Weights of a small transformer language model.
Size: 13 layers, width 320, 10 heads of 32, MLP 1280 GELU, vocabulary 31569, 36.3M parameters.
Training: a variant of Muon for these matrices, 428M tokens, 3267 steps.
Each number is 200 + 20 x the weight over its row's rms, rounded and kept within 0 to 999. Layers, rows and columns count from 0. The size before them is the row's rms in percent of the matrix's.

# down: layer 7 MLP down (transposed), 1280x320, rms 0.0322, rows 721-742, columns 0-159
# up: layer 7 MLP up, 1280x320, rms 0.0952, rows 722-742, columns 0-159
down721,101,210,233,191,233,179,224,246,225,178,237,180,175,228,183,151,234,195,190,173,217,179,209,203,192,180,186,177,206,170,170,234,229,201,210,220,200,209,213,216,193,183,214,203,198,246,171,177,193,153,194,200,198,160,183,166,193,193,175,216,196,217,221,226,196,224,196,205,226,203,197,172,205,216,219,192,178,206,195,231,206,162,203,200,216,229,190,174,191,197,240,207,222,204,190,248,196,222,200,250,191,164,173,209,227,179,201,190,211,198,193,188,241,162,194,176,206,198,197,181,211,157,219,233,188,172,189,208,209,165,193,235,217,181,225,229,227,193,190,232,197,231,207,210,186,194,214,179,200,217,193,202,201,194,198,215,219,203,167,205,194
up722,116,168,214,193,197,196,171,222,196,176,196,193,159,204,235,193,220,208,203,195,230,204,211,199,181,203,202,200,177,210,160,168,170,227,187,217,210,228,205,212,218,219,213,197,190,205,194,189,203,190,217,250,215,197,226,199,190,182,177,223,184,199,210,165,165,208,179,194,198,187,223,222,200,177,207,200,246,177,217,204,181,206,187,210,236,183,207,183,210,163,182,207,161,227,183,176,218,164,184,236,233,197,201,207,192,203,215,195,233,165,206,226,241,241,194,208,210,228,223,225,190,222,227,210,178,228,197,180,177,193,205,189,212,183,205,220,210,161,203,157,182,229,173,185,189,238,183,199,227,192,165,216,205,218,231,204,218,194,193,201,197
down722,122,189,226,226,209,189,187,204,184,187,205,172,189,213,231,178,195,181,193,217,178,184,230,174,205,178,214,201,174,205,183,210,194,197,214,217,195,233,225,225,212,196,201,210,191,213,166,212,196,226,219,212,206,214,193,209,194,163,193,204,195,217,179,185,223,184,187,189,202,207,214,227,230,215,192,213,187,189,205,207,189,209,220,211,232,223,163,199,208,162,211,200,197,196,198,215,204,174,238,234,213,221,211,159,195,215,188,225,167,181,190,228,204,188,223,198,214,171,207,218,210,207,201,220,214,165,209,218,205,162,256,188,205,163,241,230,182,184,205,221,193,233,151,219,179,229,204,170,222,222,202,223,200,200,208,160,192,192,172,198,213
up723,096,206,161,223,184,194,197,169,198,179,223,204,187,212,166,210,175,211,184,183,201,186,224,186,167,213,208,225,163,188,186,212,172,215,199,193,155,202,196,225,174,205,178,203,227,202,213,177,197,199,218,210,197,192,202,201,174,196,242,232,195,212,197,142,198,201,214,172,203,187,187,207,195,224,211,169,206,219,223,179,182,227,190,217,211,205,224,221,203,180,195,206,190,209,216,193,228,188,235,200,220,218,206,171,239,205,197,216,225,207,212,214,181,230,230,161,195,189,189,177,209,215,184,213,203,223,206,199,212,220,190,231,211,224,232,188,197,213,208,195,187,199,209,217,165,209,225,230,215,241,174,180,236,200,207,187,215,220,205,205,217
down723,090,211,196,200,203,201,199,206,213,201,198,218,222,212,210,175,185,204,216,208,206,196,181,225,217,176,180,189,243,200,208,204,212,232,188,193,187,201,185,183,228,189,205,190,232,223,246,211,174,214,213,215,231,192,182,241,222,200,203,202,194,207,218,234,181,220,198,206,199,226,227,179,209,208,213,186,203,204,159,225,253,222,215,213,178,186,217,208,225,217,189,172,186,176,202,188,177,200,189,251,218,220,190,245,228,189,232,195,221,235,233,188,229,189,158,224,187,188,192,216,182,204,215,168,196,200,182,199,204,187,192,232,191,178,185,201,206,214,208,196,199,221,147,195,203,195,234,202,173,187,218,202,199,202,224,217,204,195,197,192,212
up724,103,202,192,193,219,184,256,186,189,198,202,193,225,189,181,218,198,214,188,233,172,225,230,182,180,259,188,172,190,199,178,210,206,205,180,208,212,190,170,208,198,219,236,199,225,217,244,197,198,170,218,185,220,163,221,231,219,210,215,170,216,172,199,215,189,167,158,199,198,225,231,231,250,182,205,183,197,236,208,198,193,209,233,202,200,213,198,212,216,213,204,189,185,179,177,207,191,218,188,191,187,220,211,167,213,198,214,195,218,204,180,215,219,195,186,203,208,198,222,191,208,190,185,175,164,202,205,224,207,206,186,202,193,214,201,201,173,209,195,193,198,194,198,219,203,246,209,202,190,218,209,219,190,200,225,233,199,234,199,215,257
down724,105,216,203,189,183,165,212,179,169,212,191,180,212,218,208,195,180,190,223,197,193,206,198,191,208,185,208,186,192,228,207,225,218,183,224,223,210,151,201,220,204,233,194,173,202,177,212,199,209,189,207,232,221,219,209,163,245,191,213,183,211,202,189,197,204,209,173,176,216,231,191,176,217,187,226,218,231,206,178,206,239,196,178,202,187,183,202,201,207,212,188,176,197,224,234,209,217,204,186,186,198,204,161,194,200,199,194,200,193,203,195,214,207,237,161,204,155,179,204,197,217,189,224,207,188,176,192,221,229,189,221,209,198,208,207,183,171,236,211,207,212,191,191,187,198,188,182,210,228,187,190,183,171,180,219,200,217,211,177,225,256
up725,100,220,225,192,211,221,174,208,183,197,204,190,195,202,178,214,254,260,214,184,186,199,212,187,181,163,208,224,233,202,209,167,202,190,194,213,214,235,184,204,185,150,197,247,226,239,212,188,211,203,219,200,194,182,201,216,245,176,215,194,214,177,207,204,190,201,180,222,166,202,186,211,191,195,188,185,147,226,224,205,213,189,196,180,193,171,202,213,209,196,208,188,207,167,184,179,191,206,229,172,174,192,198,203,190,187,165,202,201,219,182,226,201,241,210,162,180,172,226,212,197,223,236,210,204,203,164,208,221,222,160,194,182,205,202,205,213,209,183,186,188,184,235,180,198,187,192,196,196,228,202,166,209,148,182,204,181,224,208,201,231
down725,098,184,231,216,188,196,177,186,193,201,177,189,187,199,172,163,180,212,168,209,210,209,211,195,212,180,212,194,179,208,186,226,199,205,211,209,229,184,193,210,170,211,167,160,207,209,218,215,196,217,205,203,176,152,221,177,200,190,207,213,228,204,196,204,220,235,210,212,211,199,197,190,205,221,198,205,196,186,170,197,204,200,220,223,187,209,241,221,201,188,194,233,210,233,199,260,194,193,178,221,211,217,205,209,179,199,195,210,207,198,199,198,215,183,188,240,186,225,197,189,209,174,190,180,163,170,208,179,208,202,254,203,214,190,190,219,201,202,248,197,229,212,206,203,219,201,223,216,203,181,191,262,196,206,231,172,193,198,197,178,205
up726,102,188,216,211,208,229,189,221,224,215,199,191,246,167,227,191,220,211,174,186,193,158,162,193,216,209,177,182,192,210,205,228,185,214,187,194,158,200,192,195,195,173,187,186,175,188,197,184,193,215,216,180,191,207,191,201,202,199,201,201,218,193,185,197,218,184,237,184,195,200,199,194,217,189,199,212,203,223,211,247,221,180,224,205,189,210,193,210,154,218,177,204,185,196,194,196,204,181,166,207,197,180,212,188,215,213,219,222,188,217,199,217,197,203,227,192,223,192,193,201,167,227,173,205,189,202,223,216,206,171,211,196,216,199,191,190,237,206,212,193,185,226,185,182,193,211,172,213,223,228,206,192,198,231,204,181,206,174,203,228,172
down726,101,199,196,175,203,207,234,213,190,179,240,199,202,206,174,192,209,211,180,221,168,177,183,177,202,200,205,172,229,189,215,236,213,212,208,190,162,171,216,218,215,200,195,186,186,164,195,226,221,187,201,231,191,234,212,190,208,209,208,205,220,159,230,199,182,177,206,201,219,208,156,227,173,194,186,219,179,215,226,183,198,176,193,228,170,148,241,149,199,218,178,176,218,205,192,202,184,152,207,172,194,213,207,180,222,201,199,213,193,184,193,175,185,231,178,206,199,192,195,189,178,195,181,233,212,205,231,187,171,225,188,224,220,235,186,216,223,208,200,195,170,197,229,196,175,200,202,200,221,226,168,153,166,210,192,203,189,196,173,231,209
up727,091,178,206,178,213,197,177,233,204,242,202,206,179,203,210,176,180,188,219,221,246,206,189,219,204,213,187,197,150,237,223,208,207,235,162,186,187,182,227,149,218,221,239,221,198,206,201,189,177,208,212,185,190,182,212,208,178,190,208,214,183,184,203,220,192,215,240,207,189,233,217,202,211,228,182,176,198,190,184,196,154,169,192,203,167,204,223,210,210,219,210,204,185,179,216,168,172,203,195,242,202,209,184,187,199,199,227,202,204,175,233,207,220,193,210,182,187,161,241,190,212,222,218,176,190,216,212,223,184,208,240,216,198,173,204,181,199,176,183,167,192,198,203,193,200,211,202,237,173,196,219,202,173,183,205,199,180,196,201,208,188
down727,094,165,186,182,204,214,203,192,216,199,188,214,208,192,224,168,166,226,174,208,164,196,188,163,210,205,218,165,236,198,213,210,193,176,228,226,231,256,202,250,195,195,190,188,175,178,204,230,204,186,178,190,198,222,193,184,192,197,193,207,196,223,195,189,188,197,180,189,202,192,194,173,185,188,182,179,179,188,231,200,200,236,199,209,249,190,200,183,214,189,212,167,196,173,192,189,221,232,197,165,204,214,192,215,218,194,209,217,163,237,207,199,196,188,159,212,228,196,220,234,188,172,214,229,190,216,221,177,229,185,177,173,215,215,199,164,214,207,229,170,189,213,199,248,204,202,205,209,214,229,179,222,189,204,199,228,199,214,214,208,213
up728,099,176,224,202,217,185,201,175,202,216,225,194,218,188,192,191,201,231,212,195,199,224,222,195,190,231,218,216,260,191,187,191,149,221,199,229,210,188,204,195,216,203,201,199,220,204,208,231,207,221,204,201,200,167,197,193,197,186,199,227,199,168,178,192,186,204,182,173,216,218,215,160,190,169,211,170,200,205,206,213,170,185,203,190,225,191,210,172,163,184,224,151,204,202,188,187,195,175,228,195,220,206,213,198,209,206,152,194,232,220,180,199,199,189,222,231,188,202,175,188,215,191,212,214,234,181,198,202,220,179,165,205,176,213,213,224,182,187,149,233,199,165,184,202,240,205,196,176,197,228,188,194,200,218,187,171,178,180,194,225,209
down728,101,225,195,242,185,221,216,188,186,191,230,204,215,222,208,166,228,196,214,190,199,206,212,195,187,197,200,170,221,211,195,194,197,191,214,196,196,243,178,211,189,167,224,183,221,219,212,202,182,182,204,200,226,206,186,195,175,210,218,215,170,251,190,222,261,193,209,177,201,157,188,229,238,171,190,199,168,211,199,211,207,182,190,202,189,207,209,176,181,176,222,175,219,182,222,180,188,206,181,220,176,201,184,173,191,169,169,229,187,193,208,192,213,207,207,204,197,200,187,177,223,208,221,188,220,206,199,208,179,151,181,167,187,212,198,208,222,238,163,209,190,176,204,210,184,179,219,218,185,184,209,212,154,196,207,180,264,197,206,197,159
up729,101,235,184,222,204,190,201,225,149,206,190,229,191,205,231,199,182,206,174,194,214,205,182,202,189,147,204,199,186,207,186,186,203,221,210,198,182,200,150,235,195,177,208,228,204,173,206,206,205,195,203,195,179,220,209,179,196,204,251,195,201,240,177,194,203,211,203,204,193,165,210,213,198,193,208,196,204,198,204,215,197,195,156,207,200,198,200,220,211,235,227,175,210,193,217,217,170,188,195,202,204,205,213,218,192,229,224,205,171,190,173,186,144,210,169,176,240,207,217,194,200,228,186,187,173,217,172,201,169,160,234,189,228,191,213,200,204,202,214,210,207,205,155,208,136,215,183,190,230,197,212,213,199,223,230,213,189,247,219,205,147
down729,103,203,140,237,218,227,179,171,197,192,233,193,244,224,214,202,229,162,196,183,184,218,220,204,197,211,206,215,188,204,195,210,202,201,234,202,178,201,186,194,185,220,198,230,192,238,169,194,184,209,171,202,184,219,184,198,207,225,216,180,202,205,248,199,225,190,201,216,184,202,208,206,186,194,211,195,183,192,230,180,194,170,202,202,202,208,175,214,199,187,197,224,198,205,207,205,211,239,204,213,209,180,245,236,214,199,180,228,184,212,181,191,189,223,201,212,205,212,189,192,198,222,233,193,178,217,241,168,194,181,205,173,203,201,189,177,190,224,163,196,168,193,161,216,162,180,185,191,189,200,188,245,204,181,246,196,229,226,235,214,197
up730,099,207,204,216,222,235,194,206,218,187,200,232,190,201,146,215,219,220,207,199,187,212,229,214,181,218,208,215,170,161,218,219,204,207,192,162,180,221,205,200,207,232,190,205,175,214,219,199,234,197,186,187,185,227,219,227,233,180,203,215,188,179,152,183,163,172,168,179,181,170,205,208,218,201,163,201,160,229,208,186,200,208,181,175,234,219,193,176,202,187,210,190,212,209,188,218,161,171,214,179,206,213,206,207,179,177,209,222,206,216,185,216,192,215,223,177,213,207,176,186,205,161,192,199,193,217,176,253,202,233,189,208,221,194,219,202,245,171,195,204,221,165,221,177,205,205,202,191,181,198,152,208,207,189,183,183,201,163,190,207,220
down730,094,193,224,209,212,213,193,197,184,194,190,204,186,214,184,175,211,171,158,203,215,200,213,167,199,192,186,165,215,203,208,196,169,199,184,204,219,203,194,193,223,176,215,210,178,185,186,217,229,175,220,138,186,189,169,208,198,194,210,219,192,189,208,212,209,202,193,164,196,208,206,216,181,206,189,190,210,191,169,206,186,187,221,199,176,186,220,222,202,202,187,193,194,218,198,204,270,208,202,196,187,171,202,187,215,176,226,198,213,233,211,157,213,178,187,231,199,208,216,178,221,226,191,197,179,178,210,193,202,221,199,223,192,195,176,221,174,219,190,178,211,189,218,205,182,229,216,219,176,196,251,178,212,213,201,213,191,217,236,213,205
up731,084,197,191,232,192,227,190,171,198,230,170,197,187,230,195,198,172,162,181,221,218,180,234,187,207,191,173,186,176,206,188,206,208,204,176,222,211,197,210,186,189,183,198,200,207,199,200,161,203,216,203,185,221,191,190,208,192,222,211,216,171,218,178,200,203,194,227,185,177,219,194,186,237,202,234,202,204,182,205,158,183,184,169,193,201,210,197,179,202,218,218,217,221,165,208,186,244,217,235,198,181,193,165,184,193,205,211,187,191,168,213,201,262,213,169,190,208,195,218,200,191,160,178,226,213,230,160,213,230,189,220,216,199,196,200,165,212,225,204,174,201,207,199,174,197,217,229,194,213,176,222,212,212,186,169,192,184,176,198,194,214
down731,090,204,190,181,202,183,198,199,159,217,203,203,231,208,209,209,212,235,225,198,179,207,199,208,165,168,221,198,196,207,186,192,197,189,207,189,190,214,212,232,169,179,209,194,157,201,222,202,185,205,159,178,179,195,216,169,170,201,202,213,175,167,205,194,192,196,231,186,191,199,172,198,182,205,178,215,206,173,180,205,209,154,212,215,185,237,217,210,202,205,206,185,210,238,212,197,179,169,209,214,165,184,205,185,227,196,197,212,229,246,172,200,172,208,189,214,217,226,171,226,221,183,180,203,178,201,230,200,194,184,173,198,227,192,203,213,179,172,227,186,190,166,203,222,189,151,222,168,215,210,188,210,178,210,247,216,190,174,171,201,214
up732,103,200,190,207,193,180,182,202,202,214,186,184,161,172,183,179,196,180,199,198,209,181,214,243,205,207,222,195,239,212,202,203,212,208,175,194,239,196,177,185,217,201,218,207,213,180,192,197,226,203,173,192,211,165,221,223,178,166,165,213,194,168,184,145,217,204,193,202,197,187,158,189,206,193,208,228,231,190,175,225,195,235,168,222,180,211,183,198,179,196,244,186,204,210,157,201,233,191,182,181,207,216,204,151,223,195,225,193,211,208,193,185,221,220,199,174,195,194,196,186,196,197,215,223,187,239,219,217,162,192,216,211,198,184,255,171,211,164,215,221,186,207,212,249,208,228,202,229,214,215,224,206,218,182,188,208,227,223,191,238,201
down732,111,184,206,223,215,188,212,211,198,180,210,194,192,156,192,173,228,199,181,225,191,188,223,225,186,191,227,217,222,192,204,201,217,213,225,207,211,179,208,215,197,210,226,182,166,141,204,268,174,200,219,206,191,217,187,198,166,179,201,186,222,172,179,220,179,172,197,260,191,225,186,208,181,259,196,194,195,167,165,211,208,207,175,216,231,190,196,180,216,166,209,202,251,205,174,196,186,210,186,181,179,239,219,191,203,215,202,169,192,178,203,192,213,210,184,192,203,184,208,211,207,189,187,195,199,174,229,208,211,217,187,247,196,226,200,204,188,200,203,190,216,202,222,228,226,224,205,209,197,243,200,236,189,201,191,209,178,163,194,188,170
up733,099,211,194,188,192,201,181,195,207,186,164,180,180,202,203,189,200,190,188,201,218,214,165,216,184,196,161,192,218,206,202,193,152,202,174,202,185,220,186,148,202,181,221,188,178,192,208,216,191,223,164,174,205,180,196,215,211,214,227,190,199,221,208,218,200,183,201,227,190,180,219,178,187,202,157,201,228,184,198,210,229,200,198,210,210,178,201,234,162,210,179,169,225,213,185,208,199,204,230,186,194,209,211,193,191,202,208,204,139,190,196,192,191,199,215,180,228,175,214,213,159,203,247,207,182,206,186,191,173,202,192,230,194,211,198,203,196,161,208,175,231,215,193,179,235,183,212,185,199,200,231,209,214,208,180,181,175,225,173,217,194
down733,101,242,188,187,188,230,219,205,216,182,200,211,153,205,216,213,217,188,223,238,167,238,181,183,195,183,209,208,172,175,193,197,180,182,222,198,222,214,210,201,189,200,200,234,165,229,201,214,201,211,221,202,196,204,188,182,210,204,212,224,187,202,213,198,215,211,202,231,193,191,169,214,173,184,215,160,199,188,200,216,214,209,208,204,199,141,241,173,188,208,236,158,232,201,195,195,154,213,173,163,206,200,227,214,201,183,245,202,172,221,190,134,191,212,216,226,184,185,195,185,182,188,202,223,173,228,211,240,213,220,215,199,185,216,179,202,203,204,199,229,214,218,201,210,208,204,228,199,188,195,192,188,197,180,195,211,200,194,200,218,219
up734,104,169,178,186,207,229,195,200,211,189,219,208,200,212,231,201,186,192,179,219,182,201,234,223,183,213,228,179,238,216,177,144,176,215,163,214,214,171,235,187,225,160,203,201,203,184,185,200,188,229,206,215,209,221,212,227,230,176,178,197,204,202,167,210,180,193,191,213,193,182,203,176,204,215,173,186,207,185,231,208,224,224,205,201,221,195,231,232,178,249,186,174,173,228,194,192,193,197,231,205,251,217,176,197,187,211,201,185,188,179,233,201,187,214,172,217,183,208,183,189,185,204,227,209,200,207,212,194,184,198,226,203,182,220,214,173,205,189,198,203,180,183,183,211,203,210,176,175,182,216,230,208,209,201,209,184,200,186,181,180,205
down734,108,225,194,203,197,199,205,192,196,206,155,194,232,208,218,206,177,214,201,167,214,143,232,210,199,220,215,200,181,214,225,202,179,195,142,158,189,175,207,203,207,197,219,197,220,229,200,224,202,218,195,208,201,188,188,178,224,173,178,234,197,198,186,228,215,188,210,225,180,189,185,215,244,189,202,209,165,214,201,214,202,201,200,189,206,222,201,225,180,195,254,194,200,204,208,166,181,203,178,243,190,220,180,176,193,167,196,200,213,196,202,187,183,202,212,223,195,203,193,197,162,212,210,158,183,179,206,198,247,189,224,186,218,216,194,193,174,242,224,219,217,196,192,220,193,181,214,183,203,178,163,230,184,187,195,196,206,177,182,191,177
up735,107,178,223,175,215,170,184,195,209,226,192,225,192,188,184,246,162,169,176,192,194,208,190,203,177,177,191,225,159,214,166,219,173,206,160,206,194,225,198,169,183,184,169,188,193,198,216,171,176,206,211,181,186,184,162,180,223,195,221,194,213,224,197,207,223,172,212,220,199,212,196,187,210,236,199,199,196,182,193,193,206,204,218,182,215,176,197,173,207,191,203,185,183,221,207,203,196,183,207,218,190,174,200,173,227,194,189,231,215,180,182,194,172,217,190,214,175,206,230,185,203,205,195,211,205,226,196,176,181,206,234,214,195,166,185,198,220,200,211,204,201,191,174,204,205,228,152,184,167,224,181,202,188,180,187,189,176,186,207,225,236
down735,103,219,215,176,208,179,185,218,186,205,188,187,178,189,201,216,196,187,167,201,201,199,205,197,200,197,207,226,224,175,201,200,227,219,207,205,204,209,191,183,184,157,195,222,189,165,170,217,214,212,224,197,190,187,190,159,256,195,160,209,229,210,219,174,224,185,194,225,185,261,236,180,212,198,178,208,209,188,177,192,203,221,194,196,167,224,219,211,213,214,228,189,181,193,192,186,215,182,196,181,187,161,235,210,202,205,190,183,244,202,195,195,162,212,196,186,207,235,185,184,230,211,197,190,221,219,189,214,217,196,212,212,243,176,185,250,232,191,209,209,219,177,213,209,185,201,223,236,221,217,189,186,194,203,202,208,218,211,191,200,214
up736,097,224,203,198,206,181,215,220,181,196,186,193,166,154,237,211,171,246,198,201,195,190,188,168,172,209,224,203,164,229,196,178,215,201,174,199,224,224,182,172,187,221,172,181,207,202,201,225,182,227,188,221,227,205,175,183,202,175,190,187,200,175,227,196,192,189,167,203,199,210,206,171,193,159,183,218,204,213,191,223,219,203,206,205,221,217,225,219,204,194,218,204,161,199,233,226,218,196,213,164,220,181,186,228,142,233,202,209,197,210,173,167,190,174,179,221,227,220,222,228,207,170,184,189,219,199,199,198,227,236,201,172,171,194,239,203,213,188,235,232,158,208,211,221,193,206,175,182,217,174,181,171,193,214,217,222,195,173,192,189,179
down736,095,187,180,170,212,209,192,210,235,210,168,174,196,212,205,215,183,212,181,186,205,222,198,215,167,209,180,177,185,233,186,190,218,216,184,189,254,220,200,212,193,196,191,201,205,192,239,202,174,180,198,215,177,154,200,206,213,177,203,209,220,158,199,235,201,181,204,200,201,200,210,253,186,204,218,165,179,223,211,183,211,200,221,235,237,190,180,203,173,207,214,176,208,163,202,185,181,139,209,201,232,169,206,206,194,171,174,188,198,192,200,201,200,199,213,165,237,214,206,215,162,156,194,229,205,193,190,227,218,242,194,203,178,176,205,211,209,192,180,208,202,185,230,170,203,174,206,198,233,179,217,209,218,201,218,170,182,208,196,199,165
up737,103,239,192,207,180,214,186,163,222,181,188,207,242,184,197,201,250,173,197,206,215,191,197,193,179,214,221,208,164,183,201,170,220,204,214,180,197,230,198,158,189,207,186,195,205,215,190,224,169,210,186,221,214,228,203,192,170,202,174,189,213,185,194,206,183,188,198,200,193,200,168,253,212,194,177,180,192,168,184,170,197,231,199,181,165,174,192,223,198,150,174,204,184,220,179,207,194,223,199,212,183,211,190,219,178,197,176,172,188,229,228,211,190,194,200,186,199,232,218,215,177,200,195,195,217,214,161,189,205,192,202,184,174,221,215,181,201,182,200,188,166,207,189,164,219,191,194,185,215,213,221,211,221,201,207,212,203,211,198,219,216
down737,103,178,194,189,212,190,209,178,198,192,187,188,197,191,207,230,183,225,195,221,220,191,203,232,185,193,212,206,195,200,212,190,184,198,184,186,211,204,197,162,228,170,202,226,201,202,192,185,173,203,212,196,207,224,185,206,186,241,219,203,226,196,227,215,220,209,205,205,199,187,221,200,224,197,206,223,211,207,218,144,190,184,219,193,213,206,207,206,178,238,245,202,215,205,196,230,174,193,191,188,204,180,203,188,179,204,223,182,198,219,179,200,205,161,215,193,194,168,250,182,178,219,186,229,207,190,176,175,178,202,188,211,225,221,168,171,220,184,177,207,170,201,242,221,198,220,210,188,231,169,192,179,223,188,241,224,186,195,259,171,188
up738,097,194,244,171,192,165,177,220,235,197,186,233,210,176,169,215,214,220,152,185,241,185,202,189,190,197,173,177,226,237,193,204,187,219,174,222,181,195,190,208,207,180,203,196,227,202,208,208,187,182,206,216,193,173,181,222,201,177,191,185,215,210,158,163,214,184,179,155,172,217,192,238,219,206,183,208,185,192,185,203,180,218,228,221,221,207,206,203,212,193,205,215,181,205,172,168,186,186,197,185,192,170,189,199,223,158,201,168,212,175,227,224,192,216,158,175,207,158,233,222,192,196,197,189,205,173,211,222,216,180,176,200,227,174,200,198,180,219,218,193,214,219,187,193,223,208,172,198,192,233,189,204,215,212,180,209,210,185,187,176,216
down738,100,216,175,215,190,208,189,178,178,217,214,207,191,202,214,201,194,204,230,215,234,187,201,200,212,226,170,190,204,187,219,185,200,215,171,202,194,207,226,244,180,183,192,196,212,206,223,208,187,209,205,177,182,194,196,178,176,163,211,222,210,212,162,216,215,245,222,192,184,176,191,163,201,212,238,242,234,204,182,225,212,204,218,181,167,191,212,212,193,204,201,208,192,203,219,216,205,134,184,185,225,223,184,224,177,227,206,155,178,221,230,199,221,195,195,211,218,212,199,216,216,186,219,181,245,170,248,192,200,255,168,213,222,218,224,197,199,215,218,174,190,176,166,232,218,196,206,178,188,183,193,237,190,196,196,222,197,219,239,197,209
up739,109,158,231,187,188,202,211,207,195,185,193,183,188,175,195,186,183,207,211,185,219,204,182,187,246,182,221,208,205,235,234,213,227,177,191,208,206,199,211,217,193,181,216,183,182,197,190,239,200,229,176,221,191,192,183,199,198,196,199,220,187,196,208,213,219,197,219,215,180,213,182,176,200,205,189,171,193,189,194,182,218,149,247,230,191,168,201,184,222,228,215,205,195,248,203,183,213,207,214,192,182,178,189,205,212,190,208,214,190,196,212,174,209,212,219,190,209,191,182,241,199,167,180,180,207,206,184,191,171,200,192,240,215,187,202,193,184,204,211,196,195,224,221,225,184,225,232,178,163,178,202,219,213,207,179,202,192,199,197,182,206
down739,104,195,270,218,197,169,192,184,169,196,196,203,206,198,217,168,183,191,211,174,197,219,236,199,193,194,147,213,210,196,193,194,215,188,200,214,212,183,202,224,201,214,197,216,228,188,206,188,223,207,221,200,216,222,233,162,207,218,167,188,187,185,216,196,189,194,185,192,196,182,208,215,184,208,174,210,216,163,220,217,201,226,187,232,223,195,177,153,182,228,202,194,198,198,183,197,214,218,196,195,198,226,186,209,212,197,177,187,227,227,205,208,178,202,199,201,215,202,201,215,231,209,214,194,174,197,185,169,195,190,192,195,195,229,215,204,185,196,189,181,218,216,175,202,219,193,204,242,228,223,192,163,202,201,244,186,189,171,164,202,208
up740,099,170,209,204,236,191,192,214,203,197,227,222,219,197,174,172,184,193,201,191,163,201,202,194,213,215,197,174,185,202,228,185,219,211,186,200,196,204,201,229,187,234,228,182,183,216,193,204,208,217,192,220,201,212,210,201,196,204,201,188,150,186,180,187,214,209,214,197,193,233,245,227,265,167,193,225,229,182,171,190,218,221,242,197,246,221,189,220,212,209,188,194,199,248,213,217,207,214,194,200,188,213,207,231,186,244,183,205,213,209,212,188,214,184,196,222,179,172,200,218,214,192,207,199,177,171,197,176,243,202,195,207,217,234,203,193,214,197,219,227,215,196,237,215,209,228,211,197,202,230,203,213,181,205,230,183,169,198,221,217,166
down740,099,190,198,184,169,185,202,235,197,173,192,233,206,206,165,211,192,215,181,194,152,232,222,206,197,199,209,168,202,201,244,180,190,218,189,194,192,209,200,180,173,178,195,189,167,222,206,160,199,211,226,200,215,212,208,190,175,215,191,189,199,201,214,221,204,201,203,195,201,186,186,220,197,197,196,196,231,205,161,211,171,196,186,206,156,212,208,216,250,189,195,182,187,191,225,240,194,215,215,188,184,209,180,220,164,189,204,183,176,191,209,204,200,197,186,169,166,185,192,222,218,213,199,193,184,169,180,204,186,179,177,173,162,178,191,176,198,194,193,217,198,198,214,201,202,173,191,216,155,193,190,216,248,179,194,176,138,177,192,164,160
up741,096,193,169,196,206,196,178,164,187,212,160,197,191,262,221,186,241,212,197,169,220,168,188,173,189,213,211,221,191,242,216,199,194,228,209,171,228,200,205,188,235,228,192,206,161,217,172,215,177,223,214,217,207,202,204,172,198,189,186,229,236,172,199,234,210,209,180,186,224,166,230,205,211,214,196,179,196,186,226,219,179,176,208,213,195,210,188,195,190,202,197,188,160,211,203,210,194,186,202,192,191,166,237,162,190,231,206,228,212,209,184,166,197,195,202,173,171,200,170,216,184,202,191,158,191,211,205,203,256,206,226,207,214,217,170,187,200,183,219,193,198,244,187,194,195,209,220,237,159,197,190,207,172,206,214,166,204,203,211,209,183
down741,096,183,213,208,194,222,213,232,193,186,219,189,189,183,200,195,213,191,222,215,205,212,212,198,161,183,209,192,211,207,180,163,207,166,218,231,166,204,181,217,200,178,205,232,195,216,242,215,182,198,180,185,196,217,194,183,196,200,187,175,229,225,213,174,206,214,212,190,187,235,187,191,182,203,206,166,222,205,166,208,196,194,173,204,193,194,198,195,226,221,210,220,204,194,221,223,206,170,169,201,231,193,224,153,212,192,182,164,217,195,206,206,220,219,199,220,190,187,206,206,198,218,227,179,235,216,179,221,184,175,201,185,237,193,209,190,156,229,175,169,191,159,217,212,176,199,195,188,200,194,203,196,216,203,205,250,185,198,212,233,218
up742,103,212,229,170,207,188,184,205,170,186,228,200,170,217,205,211,205,199,205,188,167,215,186,224,186,199,164,202,187,212,191,208,210,184,191,197,196,195,196,230,175,232,207,230,203,207,228,185,184,216,205,236,222,167,203,194,199,214,154,199,177,192,192,217,192,183,186,178,200,215,240,212,195,209,225,196,241,194,206,186,151,182,184,190,217,240,190,191,205,212,181,224,199,168,185,175,193,169,209,195,225,195,146,185,198,188,185,187,222,209,238,207,160,213,223,187,210,189,231,187,193,170,212,213,202,197,184,186,181,207,172,182,209,206,241,188,246,176,227,161,212,232,192,194,185,209,210,227,189,191,190,191,180,193,195,178,233,206,172,199,199
down742,097,199,198,221,218,218,241,214,209,189,182,224,207,176,181,204,192,193,151,186,207,148,190,172,207,178,226,217,203,198,227,206,217,190,186,167,192,181,247,245,209,169,204,199,235,178,197,183,199,192,194,169,157,223,224,186,193,167,186,201,239,180,212,152,197,176,175,179,169,216,209,201,248,159,194,221,182,180,215,200,183,197,205,193,209,228,211,190,178,182,201,193,182,175,220,204,215,193,200,211,192,201,207,173,209,201,236,198,211,177,221,219,210,227,225,194,225,239,224,183,199,186,177,154,202,195,220,228,221,198,183,222,207,221,194,181,173,190,178,199,200,203,206,219,195,220,205,185,205,197,188,156,220,215,199,210,171,220,236,200,210